Each number is 500 + 25 x the weight over its row's rms, rounded and kept within 0 to 999. Layers, rows and columns count from 0. Numbers have three digits each. The size before them is the row's rms in percent of the matrix's.

# o: layer 3 attention output (transposed), 384x384, rms 0.0287, rows 318-383, columns 192-255
# v: layer 3 attention value, 384x384, rms 0.0148, rows 319-383, columns 192-255
# up: layer 3 MLP up, 1536x384, rms 0.0372, rows 0-34, columns 192-255
# down: layer 3 MLP down (transposed), 1536x384, rms 0.0241, rows 0-33, columns 192-255
o318 090:517491454506486546496478500451473484476479516449509499521465496509488546508483505502525569491530484560514494532466517492454524493530476501480472483494533504514516446536509457469498546447522543
v319 076:499454463507504480510528463476485475447511530512482471496511492499482492538503557496464502515498515521519497543507525494505515494489514518527467480502486498543453472443484519491508430478504497
o319 064:528453503499532494514503479511515528510483485433502510496456444484492526492503491501492501475507503513457457492491524528469506492489490537503487501479472518487491523498530490458503532454486515
v320 084:508509517526492494541511503496538504505511513492479487498502507454474465523490509490520510491496479466530503489542502467551475524488479527494477467512466479487439504566489505509488501485497480
o320 093:487502490503524489501461508493492495497489481471548517492508528497512429510458564494456513530505545516494510479537507487497460549481487484514467484488521493420496547515468499548536487526539495
v321 085:476502475471485507476506530535497522473503470495511524497488512531508507491483503500497495474470478473521523505479511472537519443531510505473460509498509505479519495524457508504495487488435458
o321 084:522517476517494485479484516475498498538527541521465477513482529517490503493580487490485534514553477498529528485447485491549507471493516485500514469500513518532556463520480509500511499485514526
v322 083:520501471471506544486507548504477530534476503488502501495522510481519508438486503495510487491481484490488503494446470423519494499525542476465477501508480517509540457510461470534500526504495477
o322 082:484519502499507463476486543496492495483504562528454472470514540523514496477532486532477513500535503497540566504523488489521507472477515496513472533512538489548547491501506515496506464498494520
v323 086:493502506504485468475476488481475507490527490523530509520517531485506515486491503505495481510485468501466542559471453514495494479516512510453515496518473485464497504481515542513498493516500443
o323 056:486613490517515484482517486493510462511543567533481489486496559510503516514505471482499507515512495512503518504479491507526488489492526492496537507507510499548497428509500480490466495556487536
v324 077:535508505505508467478481500526510487502484510545441504532500500482510538508466475510517481510561510474529554527520466486515509488484503464506485531485520480499489510457501510529498519521507530
o324 068:478488486459527510493470457491498480481493495511533435516495508474477508489484482530484529487499532515475505477486509533483482489463483527484488550509485508481488498497470453484498486555528518
v325 078:581497569527477470502516493513539495512536496462517510472513502499511504490514488534492527499497479472478470482530506499511513508523492497465514462466513499478508517539505532510494499480513529
o325 089:477476455506491529479504499488490496459512497495506505513513495460509509544485514500476484520471528492520487518472488539503504512494490496486417502503471499480471498507487489504544498512529451
v326 087:487487501490496474466511514511513509506516517500494489511461503532536471462546529546496529480488510488522447522528498480461469489491499475479480492496497507564546516498521480495491480484508506
o326 083:512444473502482557491492504506503539453444457488530527502547456459483491501432523515493488466488519494503504529534531512451498490501475496486450522481478498480487499488481548495529506460524452
v327 084:498473541483502550457498542517525500497540470479520485455488495499510504488509479504514519487482475493500525517480501525457490471518503487510485509503514446493528504523521501500505483491468431
o327 095:469454455514473521510523509483482489480471507535443523528504478527510497496475477513505438525508526511547513512510497493490523485522488474507455534492507509533528492460472507524533524490518506
v328 088:459478527483509533480476494514527514492527525498536473498530502492490489506524531439507500498526488565512530466509520508531511484494494547490447507492527518550450510492504495499461460530505553
o328 085:522496525499515495528500496515484510528447466474501525489513474483494456499500474492504515469526490515494480513508520510500447537522496501496488520500469518476484535497504515485474513452507516
v329 085:491515522475485484522520515456512516514523508509452500484507512481517477553527549463502516507518494517571511466502512454508489542509503515495500526471513484527508526503518487468513515522523505
o329 083:490533532474508524530508537490478467537502505454510528474492493463463507531472519476513527499510492526497466522513493468481477497468512510501492491495525515440443502520466473514478539475518544
v330 076:522488506478523521526459520528496505517499545500492482490506487504521493518478498496462507452486467539461484496452488514508484518495493483527463540448485498494512531531535501490516506475464435
o330 052:465577526470514510467547507512493463535548538542510491495513533513505511465511472462536476531481476505562500505478451472516519468481548547495526519512495469535486449504504488493477475540505506
v331 082:529509534515490491518475509502448544502501480517442490490511473479533469555540546489520467542509573446539483482547521528472525543526499497525537463461516518465491493510486503482504538505523525
o331 083:493472483482486550528481516463468496476483478428522529503492505475508497547487494501523525500498491552520489500531515486459464508480509466472464491507494492472474488521458470508519512471537449
v332 085:474493471524536487490479504535535516487473465489481523547486472502516474505512549514487498513519499458430505501500535485489477478473493498525522537493517532500479496522511480518448497524543525
o332 082:495462497500490472520473480513520494489476476461555496496477524482487481501523492501498529505482481536500491479506492502512500514502521503464551498491492514466480519488468491530517488548504485
v333 085:499500514523535546489478493504481478496476525524534501454460496485482506483528490489498489497481523536497468499478496498524521554463528519506458486441497503479542542486504501486507481522534507
o333 095:505538551500486507525546514509457507527522496483479567500499510478526540502486487470521460467494462517512494501503524467509506468537547493526530467519498532519497498484507474504524550482475495
v334 082:506516502472493481513477473571533481478510527537529520418464505525489492516498495485467478491504472479542495489533502513473488516505482481519461502473486516533533521525497461500540510484499529
o334 069:529543466512467501502487524504515543496478511489499545513461537496466495518405539526488469465522556505469491492506525539479463474546486522494456479518537497458502504490471556504501502505527506
v335 081:482511564499522550491481489490493525514472490530544491511456464474524486503478520551528532513545539548488506523493508517495538474504478505514481507504554497515556493472488511507503519517496544
o335 075:530465490492537541514537523527513483475485485495489478485519469498508456499543456461485469494501438503513544510483485493499487532473494492492481530499423497563512530490503514463480480510505468
v336 088:546521549496491518483535516532512474511503504490533478512446518522490512576486508461528537563487548455480570507531519512511508461495494469448509497516504493514521529530532494501507507516522516
o336 094:485545475511476521504460529465500527499490506526491549500502509483466449490496532549478483483539523493512515514520491533477427530512477425510436488520536506502513489472485555518503469484508492
v337 094:534481549500519446495514481529483491448464513499466498526494515461495495518516523500524514497494507503519485497473484522482555500497496506552512497457493478516493497483502461485494497503503528
o337 078:512516495474475529509486504491515490524495502440534515496473529455479504511440484512539510481460525532478467498475488480411483485497530547478500497487511515437446494487501453505480542528508520
v338 085:448500541503474468515468494516524551482482495499445541505499478455484487545502502439482525494465482503479504463528503503550535486486522512518505556507484494522485483499508462499530490511436525
o338 090:497528512484482547501484527535514495535494447469560508500502487506475495486478506498532487495492485503489434484481514461474483489477513530501534486477494512457441498520478507506465497471520493
v339 074:511498509489435518497509530470507500550508483523516548524463501516558513480492541482522491443484468527510471460445494500501500510479509517497500501494526477487516471565497469500531473510508451
o339 051:507594505499496519476533546485459491512520548517502476489536532517502492495518485499522528510511476489568520529496460457503501506479511489469465532506498463549505438500505507505461485518537518
v340 088:505513498488491519494493512502469497458500508467507514474541481537521494498505497525445493509468487528469501469481502497578514502486499455480494428471543505510527501439481491493487466505507499
o340 098:524520466512487488476533481490520516529517528500466531515454500496531529503522486476493509483490501473489479505450546514505536482514494502514511440532456539497523491505535512474520529485511475
v341 082:472511433473496480533475487555513547481507516501482485500499494528473501510512485485464512508483536447511491504511470487542506521494528516505507440525490531527483501457449509504541475491527475
o341 092:473533467501496496511467517454488504538469489478505499480503482483469495560452512504459506504536488513498490507496536507513479498517502494518503464514520534470522543536467544510546496441496523
v342 084:524523473538519499489496508475511495470481510512507536520515486461514493464476472508504489475506472518484501496510451500514527482493495495518504533526485533485488474432517517557508527509481485
o342 088:485474477505528502479495462507522466501522502523477437506466495564511552488533448472507505517503478517477507451459536508521561472489522553518572497503472507544516508524500471499506491525501509
v343 082:504480504506494488499485513531477510423531459509505504465493504476507485519491519467525531500531520514524489502490485523515498430505466505509500510512503456470481519494480585461458504520528504
o343 084:536494482518505552529476491446480476522527495484454487476498522487478538533508479506516565489532490475500537482498519521499486534509509493515496472485520509512507499545519441463490539474494497
v344 083:457524520504494478455475507468513496483476540502483496523489501545499492462515430493463519476507500512486507505511499511521469468487505537521500489497468504507486522535470515515514486508519556
o344 083:519475514499516445511510497529547536532478464526523530504521462492488499494496495506458464493522508489503505491522531514539476481483490488523565509503454519522485517439479559514498484436487500
v345 080:526492492524486560521519512502519524499514475485531485484499501505493507494518472527533502503471492491504480499511499510536476538503567523461451462456507447517518502513456528489457485493522508
o345 073:499451483527497477527482499477478523524508517549461509498524512490521513481529491496458505492491506463517511502530508511510461537525486472483437488520503522533536481493523547505539482466525472
v346 080:537513494502517514470501487523514476489537501500548537533526480521498490507480463514451505481506491488452520511466480504495484501459503504537517501494506546541500501484515500517492470473542476
o346 091:493517459504526477439502433507537502496476461533492509484512495471482485465504550464501500504468508489501501513479534538505557519494426509517536502505464485475531519494499502463506494513499482
v347 083:497481529512497500458525500501502531504505492513485489488479516469460521494497493465478514521524528509488510515518497489478485480535496479490463485541529481516525516500499501466484488496512554
o347 073:518439466499476538518487490508505530477415469493526547523498449502510482508446525522489500464499509521481476511545518521460476513521468518481434496511497506493510503466485575503555467456541461
v348 092:532479501508556490469531509461504497508512510467524521530506477501457535476500503529506520486496473476500497516500490478494512504481495498485514483477482471461474469476514507513552536513488453
o348 103:485417466510515492501491469484465495453496507527458482489495497497531509519526505486454506520491504529512507505496480508544516531468494488488484507495477483479492499514487501544525492520546507
v349 086:510474495501514561513490500530488471480511491470494506465498496500476473522485526463500539507487477538560499476495503492513517479479512494471504513492474459486491453510508483519511439500489466
o349 094:510546516478491515513497524511478470532542470477481476489495483507493517511525527494522519522501477492503497507461489465504519493497520478494550490525512506501518503508507497466466552504489528
v350 084:530491476523511529523527487460492509475525502529439500532501492504556492471504506514510509518546447535505472507514483499484562510505522488487489566481498516495473483420506547513481531513497469
o350 093:490487547491515494510489498513449445462553513480480430491442472492492552498536526488531553509503447499496495516464469499483552492481532536478528522496509492526490468533547451484490514541469510
v351 084:514496510523490487516484509527499474494457541512461531525512505433502488536487539505507509461452496596476509557517472514504499487493490496529458506479520497486520497480514512529477437499502526
o351 097:513519484487486525502465512516504530533496489452583487516463498515494515486503468526528495453487491518495466444441504491451504502501516589490487498511470524510500514494517551485499495482533482
v352 086:511490490484517485507505504506492509472501496486479471537517497509542517490512521462512502489467551464490530492500483519547519407498539498501507495518478530466455530453504596518485509517516501
o352 093:512475484494506547489451475478506496464533485478521489502518473436461557533504485508502546487510477465481484492459517511480503502480524527511479494441493522531458490541516445481515506482511488
v353 088:464502482497488455530513495496489492502467510522496496522488498498482515527501537524496539472462504573507501531461481506464482494484540498491482480495498491537533460423500498495514474513474510
o353 094:510508550503531480512534493543501514539486512473483480492482486501530537482474476447511500459491496492482506488531548479477505510474514530495498523510481491507494493538513487500465528507470495
v354 089:500482486477553418496480509492477495504481492527503492532512508479506491526511559493486500470545483481464469495501486510535510495517519507484528528504507526498460474514482590505490487507500519
o354 089:505502528490514532498520494527508447504520484482499461486503507490482493515541495480522526522493480496516503509483486469495531496450508508505589501484465492481469511531480417487463522555462505
v355 091:572475505495529519494462516518497503502499459509511497491488487499444498513463512514451519492533507547532488488482491484513510492508518505531505518487526511473460464501548503490457470513520498
o355 099:507498519497491520501503451486534466522564503455468491505422518508484488517545516504526514487493519525491507486467488527514494504491502499522524426548509515476509524540513465502500517520490520
v356 087:508509485498480527531462511511496478521487509521493516497516473478452483479491479526464509473520480549561449533472476522527506495486512538500495485488493447490520500492491506499532520491491481
o356 095:500487474520551474478533453505493494514538520504474462504450498533535499507538468485509452493473518506499508471454501511500520514493504538474480506548453468516537492521510519480490502537520523
v357 081:492542486481476510475474483483500472531492515479490511507487508520458487484517483508494489476482472490547513525479535491497526536470494519512479486477464423485483454542522513468514539491504484
o357 088:474491530490509481493526524487496511538531548511524491479510511481520543507516476495489482503475522477525472538461505444532539499478526515487456521502488481521487487466529530524506488527566528
v358 084:444497462533519506545548495503475518495518489494530508466465466506535446479486484485533474478495517469505494520491503533480479536540494482504454506489516453470545501561456457494532462512474518
o358 095:472519520493521475499506575512486522492475519550484548508561523479510535496487489522503460482490503488510524470556502485497466458532536478460491534478548498512489486460511518519488461503458506
v359 091:482499484506512446509476495465510465482518510544494501523519488511502537480500544480522482476522497529488468525463484517499506464520482508536538535514506568514498543430534541494500480517532507
o359 085:508512476503503570483469489505505511440457462486554496482516503467469495519478504517491500472489485511474488518495501499489507529512465538480513492484443463489481510514475494493498485512511466
v360 084:509512523526510512510491477500486515516507487458480479574518497497493496477509511484512519507523520524490485485497508521550494481543543502513502494538472471506485493494516515502519494506484574
o360 091:503504485493512512540482509529477474497536499513504486497486496515503431520557452525532477539525480478509490477487484481491469510463512509491458512523471477562498486546480508492473460499520468
v361 091:498494504477534539505544518469500517491461469493470509497533512520485504536505528501514509491508451494474502469513499504516479519479523524505491506523506517490500483511479505477485496526463484
o361 062:495592508488526511494548484506481445537520525520492493490516519512508503498539480476533501539498471514548508513470457487529520483472529505503554519514486491546505459494502479488493503543474508
v362 082:491501497513494494500464490533503495475501515495491520518497485498477492501502484485450468505489487533517535477512497470499520523497517492523505508531497505506489518484445548435505535508501496
o362 092:537496476508528454496511506498512481556492499499496502525495486531513514519487461478501499491513499529466495441479540503510489482511520515490520461515498588470511543529488508525515505511507498
v363 091:458504460480438464492518511484499497532502508508542520504490494490528500457517494476519507542498526487489499502521537516475489537512502488477474446522495493497540521515491441495469487511481475
o363 081:496535504518457504494492519505499520463485504526490522536536510511498494512449510512486475484498505486496524514533506508479466499518488458484450515497515503524511480478480573506509486539508474
v364 090:480483516481508525483528463454497511561528511506523461538505488501496506515520503497561508521524489563505499487500479469537505503512502485482498492501507503503487548483516537546499488491537494
o364 111:499496515496512508510493502491457489441495508485490502477505447515519463496499542481497543469534471469499542502493512495482523536518478491502503546544498464570494475496516488479474497508493496
v365 088:482515487494480494497488514491539529501513498478511523502509494508460487477449483502515496500478468487513508458507493478534485521531516477468524504453493465478462490546482449495503523486477496
o365 090:474547535485520495506534504526506483534511506563505477501546506495491473493504527489490460523510511434514479504500460470503519516444480505524512534514522460502495477494506502494470495520525519
v366 085:498496495531490496531517514514514503462482512522481522448505494467501495541495591522517507483437529441511458502499521491523479518513475527519528501516508526502427497523513510523500499508501508
o366 093:508458508491521501499480494472528526518539478457535521494493514476468534503493520485489505522496513530509480498521495522478469482467514496524527458464507528405468522514490459509498524488476507
v367 083:531527505510470518501450521508529498505530540490525490457496495512534510462510467566486484518449486442481480560524504530513499528502457453493487440516509512469550500545512520501445552471442491
o367 082:492464472518476477481491481493488510471520500529500484513496505498523490508500492505463493500488511472494492478518485533522511531510495519485449488506497474515523491491499545540540461513539457
v368 084:515448531488479450488475509504486471513503515498471516482489508527504512517508494502471474489487511504484497456543551539519481468537467479509536466490481531502435470504443537545487531494535512
o368 057:524365497520489490507478506496496525470472479467491497511475446508499507498515528542474522481515521489487500468507537499498510526515461484514468478492516508459512549512496485517520514430508505
v369 077:439470494504486482505516494505480489496512476507479465472498485505503523441500521478421521542484488545473535551518489499468483468516500475449458479497492496513522502503494529481458476513489552
o369 058:488429488520478498537511507531490521482434479499525565509521442479506516488476527542483483455525522493498491481509554521490500509516490535498444509500502513511497505487478566511543502403512468
v370 081:492507485500500554503485469488497518494502498485533460475519519500515516487518467512513515505488512530489522528465499501479474443521468485471477483534520469510516507469487499490503501519456467
o370 096:474524482519475525499493523485468518461435514531488539489518491510515470498494473516467474476546491518516502519509551496510478529536490500479413524500485481550541489507492549501502479442538491
v371 082:510535576537495503531510492536507472546491472557545527463488513509506471515491516477495483513455479489548494476529517491502483576525500526477464532479490466541509447568527507481528492503508484
o371 097:483514537475503483498526515509506480525549479502457479496531546441474500496481468516519457524482521460522515466557467505479460481494536486504513490474533500482468488494487414538464490518490493
v372 094:501479511516505454516516477508494489487494486532476475514499487468492456581511551493448534471503527535498509485482512488533511486507513535530462538495510448522469513510529522501520514504494565
o372 104:520539521490488520525486499511519473556544524457495513487421528507477514502509488523565527455515513504497490476463498492468474526484500571505464474536526544483509502559514469485462540533521511
v373 083:531480467505531488505472494487517467467524495510512506485487470550570503531507509482538537515527512446532453524506528541484460439517490496491533515532479558488503519481470531506508502509518508
o373 090:511462503505517561527495531485502513455504463475524528475532476432459541531498509513502538498515484497497512522515532494476494513501524469498484515447500484493462484505499473494494512483501474
v374 084:479518472517469479488504480492462469489474474510455503550435491464493488491507552528483487471468527481482547515497540483486501500502489495550523497515503502490490499502484494486538492479484439
o374 096:505505514471527508497486501503528498536506509476520502498519492496466497490495495475502541522521482504527497487524487490482448467464518460514485517503545533486521484506497499495500505479494513
v375 087:490481499501508474503456510511524507524487505502538537485487475537442508476508466500443486509498473590451492481461511490520470490517499493484491531489487505485553489551492455518505501508503490
o375 092:497538521505502490477546498552512488501464481552491484499554506529511453476522490508490413521489524483525509497495497499549504507488463498500504515505478481549524524482456540489495443506510478
v376 074:514511484509481518507503466524522497505519533491531458465470451453492534531553464516504503528495525461524509525534535512504492473466484481506509518522498541498459479435508528509477495503497521
o376 053:514367493514493497512468517490498525468495468477488504504484441481496516504501550540466504484517520493467497482512562529499507521515480486505464482488506513476504532532495493513531509417500481
v377 080:507513534512517480506476492501480530485523451497426492555494470487533467516522513545486515489530486542473491480511501490514494509481493564476501546485506469500487463554528491493474479499503508
o377 069:464469510464517549499486481526481450494464461470522466515514472489518476479521498492531542513505472532530492516492484471482518504444495510495483548538453471510494486505486492485507503506499495
v378 087:528475507502481497509506477539490490446513502515492490485487492436502505440492489567515489491493526457495490512489515520514499507510521489508506492532492522457558505464493503518460495482506494
o378 082:481444455511477526490478478477486479449531486475502490519487506481477549517510485525495507505480512534475505487466500507474528475528542473482507482496484531521497490515485490534533495533488465
v379 078:458487463499518501529487498483499516489512485478498457495503479511485539537547508500537493542510518403441462508481512516499534453499494467492514521497518539486508490533488524488451534489527483
o379 076:497487506513490493507518510481520501460507494534496488506532519507503509469555474504484517545504480491522514495486448494536522512509498458509565480485482496531501487461489474512502481516463479
v380 084:475519451518521499489559524500500492501511494512487494496543493486525495478508514484543479473521534471495503536522555497466477465523480533529549571533482515498524535518429539529457551514480530
o380 099:557500523518496475518507528447493498512490549477515486488518506520487515495507509470497595519530478500474535517491468497492528487508496477506498498492506531473493500475560421490479543511451497
v381 088:509503520498526436473510507531506507504495522507498492502532545497505471493493463472490530527509486562460487487491539486566504477484466506441489510449546525506495529542498517495521489476474501
o381 091:480501513494475506506507505529511483522489495525503477498499523513500455447560499512504474496516483458522501498482473482527467533457485533485478521515481495508513478502468536511448482480526494
v382 087:470495512511496511497502515490478516518535460494536513493477522471504513478532460519506476489488482504527487570489498515487514535489505482505495487491515479511516485517480475486543530499487433
o382 085:482510502529486494501532494496425487513512549487472472505508485541537505525528497484493546521490469511509514502524516464527538500526525472495511495491512484526534478512522493536495502499495489
v383 086:493522469524479507510460500482530492492549473492508469468492491521486512494492442535471527509453445513499473494475477531527476539514485489503439473483525484493540483532481502510468501496483490
o383 077:506513489526506463493528502504511541519518518546478523491505507515508481472536506497479446510513506450526501501516517514544490529512482498527481483505507481529544486495507559519524489455522468
up0 079:478485514485488481495467485535502498509517406499460474521454479505485489527508490529494515564452569536538519497486506482502506492554500492507528501475476486481534477548496503543505477472493476
down0 095:488544477506480512483483502526569573485495480499487516505556485514491461510507472542454459437498471463510521487498498508486495487465476515494515503463492489486521533527546515523511504537507502
up1 113:508484469516439511515482544486503494482517521486534440445461485511509494502482484540514518528501529515498492447504514461504500546491457484457495509489497526475571512500466435490526509473508501
down1 087:496497501544486494528486483490505537482498518489499499511542478459480518506483523520503480453515489480478524501451513492506509488527480507480549518528444518538464499531486510494529525498492463
up2 120:524477515491479495540541512522479487500504503488466472532489501506472508487473521503512474481511529490500483467513503500516509506531478514477509529498501480485505542494491480526531503509532524
down2 131:503541511525493536538538490506491516522521516549517491492523496458524535502501470512523482492515502477467522505510525495443488476462498561518472493490510485505525466479556484517472539469515442
up3 101:478489513462526546540504482496484519513474503476481507517486502511525522504484481504526492527527517477494509539478486462501520497473503503516509486545513502509482482516518503488496535503480437
down3 095:504415487513517525506506553466519528484512422489524531470509456475529518537503532455489543462486466479480492489539508479514479520452518491489489505475490492525490485517475536503484472524514526
up4 088:484509510479506544513495518513500498565505516517519494502542473521504496504506461511505490493473512509537468492501492436476493476467487480491492485489510508490515475520483420474511516482532444
down4 103:490451443504534505491484549489508557524515437489503520500540454450476525514463508519455547479536531510488489502463539511510497500503499519521473494530474476505471508479512492525469514513493493
up5 106:531486549533481537533478511492504524495510487547516499506496488544493470548520528471498488516479498513541522463491530490530476541525520512488508503482528440473509501507494524511524521505527497
down5 112:466534528450525519501534477515481496500481477470487500535491473490508505519533528485502517499463462507415566508568498492482439472515516527497523495523473520516499492510495517499500466496496497
up6 134:485490527498434483501455575490494472557482523510501495543481464473486510487524471501504466529501492509544488514537476514492521523502496513484494525461462488478545523503500502503515529494515490
down6 119:505485494492499489501498485489502499499473509497503472485482495465476492483452506509467493489493465501538511529500513476506514485474514478472474511497502549511549508510500535495528504444513482
up7 121:482471508477495444488465515525488517463470486513483485500485508477513494534501460485503465503492461467492493516509528479446494506540514511505443494504520491517498515543513489512490522474487523
down7 131:530489517517525477498512495490514478517511497493479497487511494519458485505503554518520490506469481447531507521489469508499544521529470537524512489496513501510484505446468491475462485496507474
up8 100:450488514515492469499477497445499516459522484565487480540443502494535509503546497537510549546490504486533539483574512499499519490486514553498497494570500483510509505511534519502510504486503487
down8 077:503469516522513509484518524515531511505480449497465484531501472467495451525547507508449513508506461515462497511497548489560511479480507521489506466514481458472516494480490499477507536500513544
up9 086:521497549471472503546503491533510562463532478511498485536464479511489497543490500530509519507488520546490536481500499499499486535502493531504484502518535459516547513523505504490523524490490487
down9 081:479464432493496513485484540512511508525461503466538531514567480513491511478509504514467471439501490504484530538514478494506514524544510475508485500493489512509519478530492495485474509451495538
up10 104:482481504531487513496480525469476482463544530519511508509541499424550511480549488523510527514470512492507517446512486489508488482508492503479460512499496531510456481481493457499512476486535491
down10 087:495518478526495523490500519510518522489497512539513505450506480498494470552513481489487498479498460536497463452544512478559511500497506475457481494487478504500509478474502542502500508471523472
up11 094:500499511471502564518508507533491487537457461511497501498526498499523504509488518495507568506509524554493471500495500498497517499479447495540488440484519506500498471469501522520482527490532469
down11 085:520526535520499509469510505485494546492558503500499534461496484533513455505497490519476507528523506493491525490489462556517431498485525466475495503451474511530502527508513483489484505480551477
up12 082:470504508474493503504500512484479456521486498519477479520433507518528492550508492506536586530511513542516529500520492451517430461491499545482507500521517493460475475532501528508475553490506529
down12 070:487536492492538531463546447478507512526527498518500499512524464481512453509541522507515513486485507476488479537502539528489510535485502506534485502456456567518486501543498473496489487543519463
up13 093:523475467508501501477454521502465489508493504526491489485484501469530497526511536506511505501517480431507498478536544443458521506497498485495474494535504539520505482509496490509497530432488475
down13 083:565451494533514516474493478527538480510481494492502547485454447494502483487507540477492572498488508534484481508496462519490491496538499518506504457493509489472491501494498535539460505473530555
up14 126:475493488496473524527535499528481485469519498513489526465491469468516522517497499498524541522521496503494535511473523511477542488455492530471523500549529509495494500549425487515530490461474502
down14 137:469494497489505499505506486523502524510497538511515524493497487503491501498480476524539526478505499480525483476462527505468533446501522494501543487532514489486458515461533534530465514470480497
up15 109:487484551498492480525474517469492498498457468514479492506501474558475507509538526516520513512481490461539479507555514454490500515464517498499495465486535488520522469471499497505490506479453468
down15 109:512451522477468481526482525467466510530509482506510493490497465535510501516517480516495516483484451496522482493510484464494485481485494507498540531481533492525493478490508472521487531491483498
up16 107:495492513494499526505487492505490514496497491471474448545476500502516475456524470526469500500462496511493522506506471475492467516519499530525494486474549503470479493468487454516491488494471523
down16 085:483494471497499528493493521514479489492531509474467484498523462487522492484507482505535491487540478503538519431526450525495468524515512522473471501494480516468508511464515555484524447484474482
up17 118:493483523537501457564491515491468495484506532546484478514488498535501525483562487546478470496519502463519474491448505526478488504516465493478467480492506480524500485508468516518475505511527485
down17 124:488484516539466504529505507515522510471523516521496497498489466491484508505504469501461469518516505501536481478489441516472476443468474452518479453498492491470490512528532431527489468531523503
up18 049:582524523493496458512499510526489501528517493531465495519502497481480503512522495532490522504495495531469495469485492508496488491500460535507521519491521572515463540516524544496459518512502457
down18 058:476487494511481512489536481469488478483488476481511490507438431512525501487518520430471500469521524528532557529513493517521470485502555462494531478492482471448471455471510468512523519457491539
up19 113:508507517506505542512478522494460513459495522499491463525486502487519483474508501511507505511497496575502517513493515465461491529501488490468463504536521469521504495558487465508490512464514533
down19 112:494448478501488521517479480486498533506492504499503531500496497529513483491488489466478481502495487502499486524478509501481530487528518472497526532480475468479487534532518514516484485540504479
up20 065:503501482504500463516515522569492433454479492503457514454496502521475544523474475510497547501462502469511524471549483443494491491480476472494481506472521502511491496492526501495493499481484458
down20 058:493492520506494534494494462493531516491476480512529477530518474515523455483518525494507498512516541509467472539510530549528491509498488488556513516508450510523520499527548461520482521524502510
up21 115:501478486515473493486510563486500514486497478507466495524490478468478519526495517510469488546481495502519500470572517447547496490500439470506531516524540498484527505508505508497536482485494519
down21 112:490481489501550502496490520505525522477438490493535482472521491480477490515528503438463530476518542488484494482461511457537498525541518522475500521485481512506493486509495546474504517504511494
up22 126:463478515514507524535525497507479496506511501505527506500524501534474511497522531543506505501523485504495513514501485478524510500460492510504496462507523480480531494495489464540468532470483465
down22 105:493478484478486494518487505494520524517503496522449460464507512464495510480475541514467474529471474527472486518556490549523491485542501551485523499504531501495507532542480508516490494495542543
up23 127:497487499481507524516518511489488493520465505505471459517498488465515505536538531502511468507489509475493516480535505505527514517512453522506524502457506464447514500510521527550466560500470497
down23 144:480482518506513471513489522505476511486536501511481484509524486578511493503522454530479506490539527472518506514515444495479505552504525516488491484521538503517467506552506511522485461462488574
up24 117:474487503529508496524506492517484514496477469455485496517475488511524501507505499508539541506487473477485465516469532519484479466472485495520497504518493489449508501513471535507493524466484487
down24 115:464456482508476523480480485501495507514493514453515494473469478459458515498527522540481507485478466497517541490469488458497418516489532475519491505482509544509567518511498519487492486503501467
up25 091:491506480441494538471500506516474528538422493521497474474490484510511468518493516484471481545523557520549461484490501449523473507526460471536507519488486488478507533507491472561477533493505533
down25 101:520503512474518456499468514475520497481533493460497495517470492499526512523519520482512540468520485479488492452534531481529553493480551525495490512491503547518496470528499513491524491523534423
up26 110:485481559487504485481548513468525505546478511537520504523441492509502509536554557483534462511496473484531482488543505497482459515512535482503505466476485501507498545456503500519478509494502500
down26 136:502513461411469503480540507460502487505516513475491450498571511513517546499507529486489515476483492490521506507488503455523476509451474520443496494457457535522487452529504526498463514522511515
up27 107:511489513510504522486485544492487514536489441433474482482477491490465509460509485512490547500488484503484487475511487470496505457498486532558454488511494478522501469489466502542506478494517536
down27 119:545495482502496501498485527510522553505537501497479445458516491503508505483530490536527507466507527461501519495495494506537487500496540482547517454499488518450522496500504471484529478489509438
up28 080:527506509474519461534495498531515512503497491494508474463501510488516562512508508517539519506529544471513518490487506480452533516510493528468510432538566457536491474511457505532517535498495463
down28 055:463493509500494535467467545518500496446495465482502514495497453483487471511492506498464539466535490504460511450475532475509453515489502493503515492505536502493494464531528504513469526565504577
up29 110:510505498491511512492482492500457519488500458449424485519488509486505514548512506472520514513489475496508503521572513469468495522506505534570516492552466486502487493524519501524524522432470508
down29 077:476477471540492544488462506471507504491438493494501483508545484451507498506514452472507478469489482517512484481546507469479500502516521457476486488503456516503505504537493516498519509510544473
up30 068:512527557501530500511460513550503475516504485497495483542493495528528506515499536492507574498514498489511498479535513486492562439519469542530479498560528498489474513494492469526519520473520538
down30 052:547485487485482572483496535506501496525485439482514468488525468511517522458493496501494491491500447524543506473454508519509483513488508474502497508468512468545467494510496534535510480483520489
up31 125:499486527530479475520446522495491526500489496486492456496498490492494492529474479562528523519517474503484489520479519514477475505494505504487478489492455455522556492500494528490499494476506481
down31 121:497459487507541525506494491513485505571508455468535473539507482500505486511510509530501505507497504492503493453534523488483508464515567515496467492473509505535507496515478511493500471521496526
up32 110:446489518503492529524446492471497540523529521544490491551438484513489503444484507502541501533508490513506504506532489482475502483528514525547521515488548516466497465555504501495471494489507508
down32 099:466450522492511534523460475491522486526509559521503507543484460511491513488485471496523440489555499487481481504503484536495503456473522520549519522480513455473422489530497495492474496521504518
up33 113:486500497487462504511514500526471486514422492516469505540497484482476503480533495509464538529480495531547458521548561466495524476441488501495497512525521555480515502534506510485508504477510494
down33 145:507530538516496502475519514543539488498499471476505517550514478473491537493478472492454485517510498508450494535463521504478538471514456516478476514507514479501499492474469503475487452566490477
up34 126:488476504515489509536535524469477505521498516470529487444492475480532498490512465515495481512488470495536470534550517506512449499503440500488491482502537541462494537469469466530506531478513496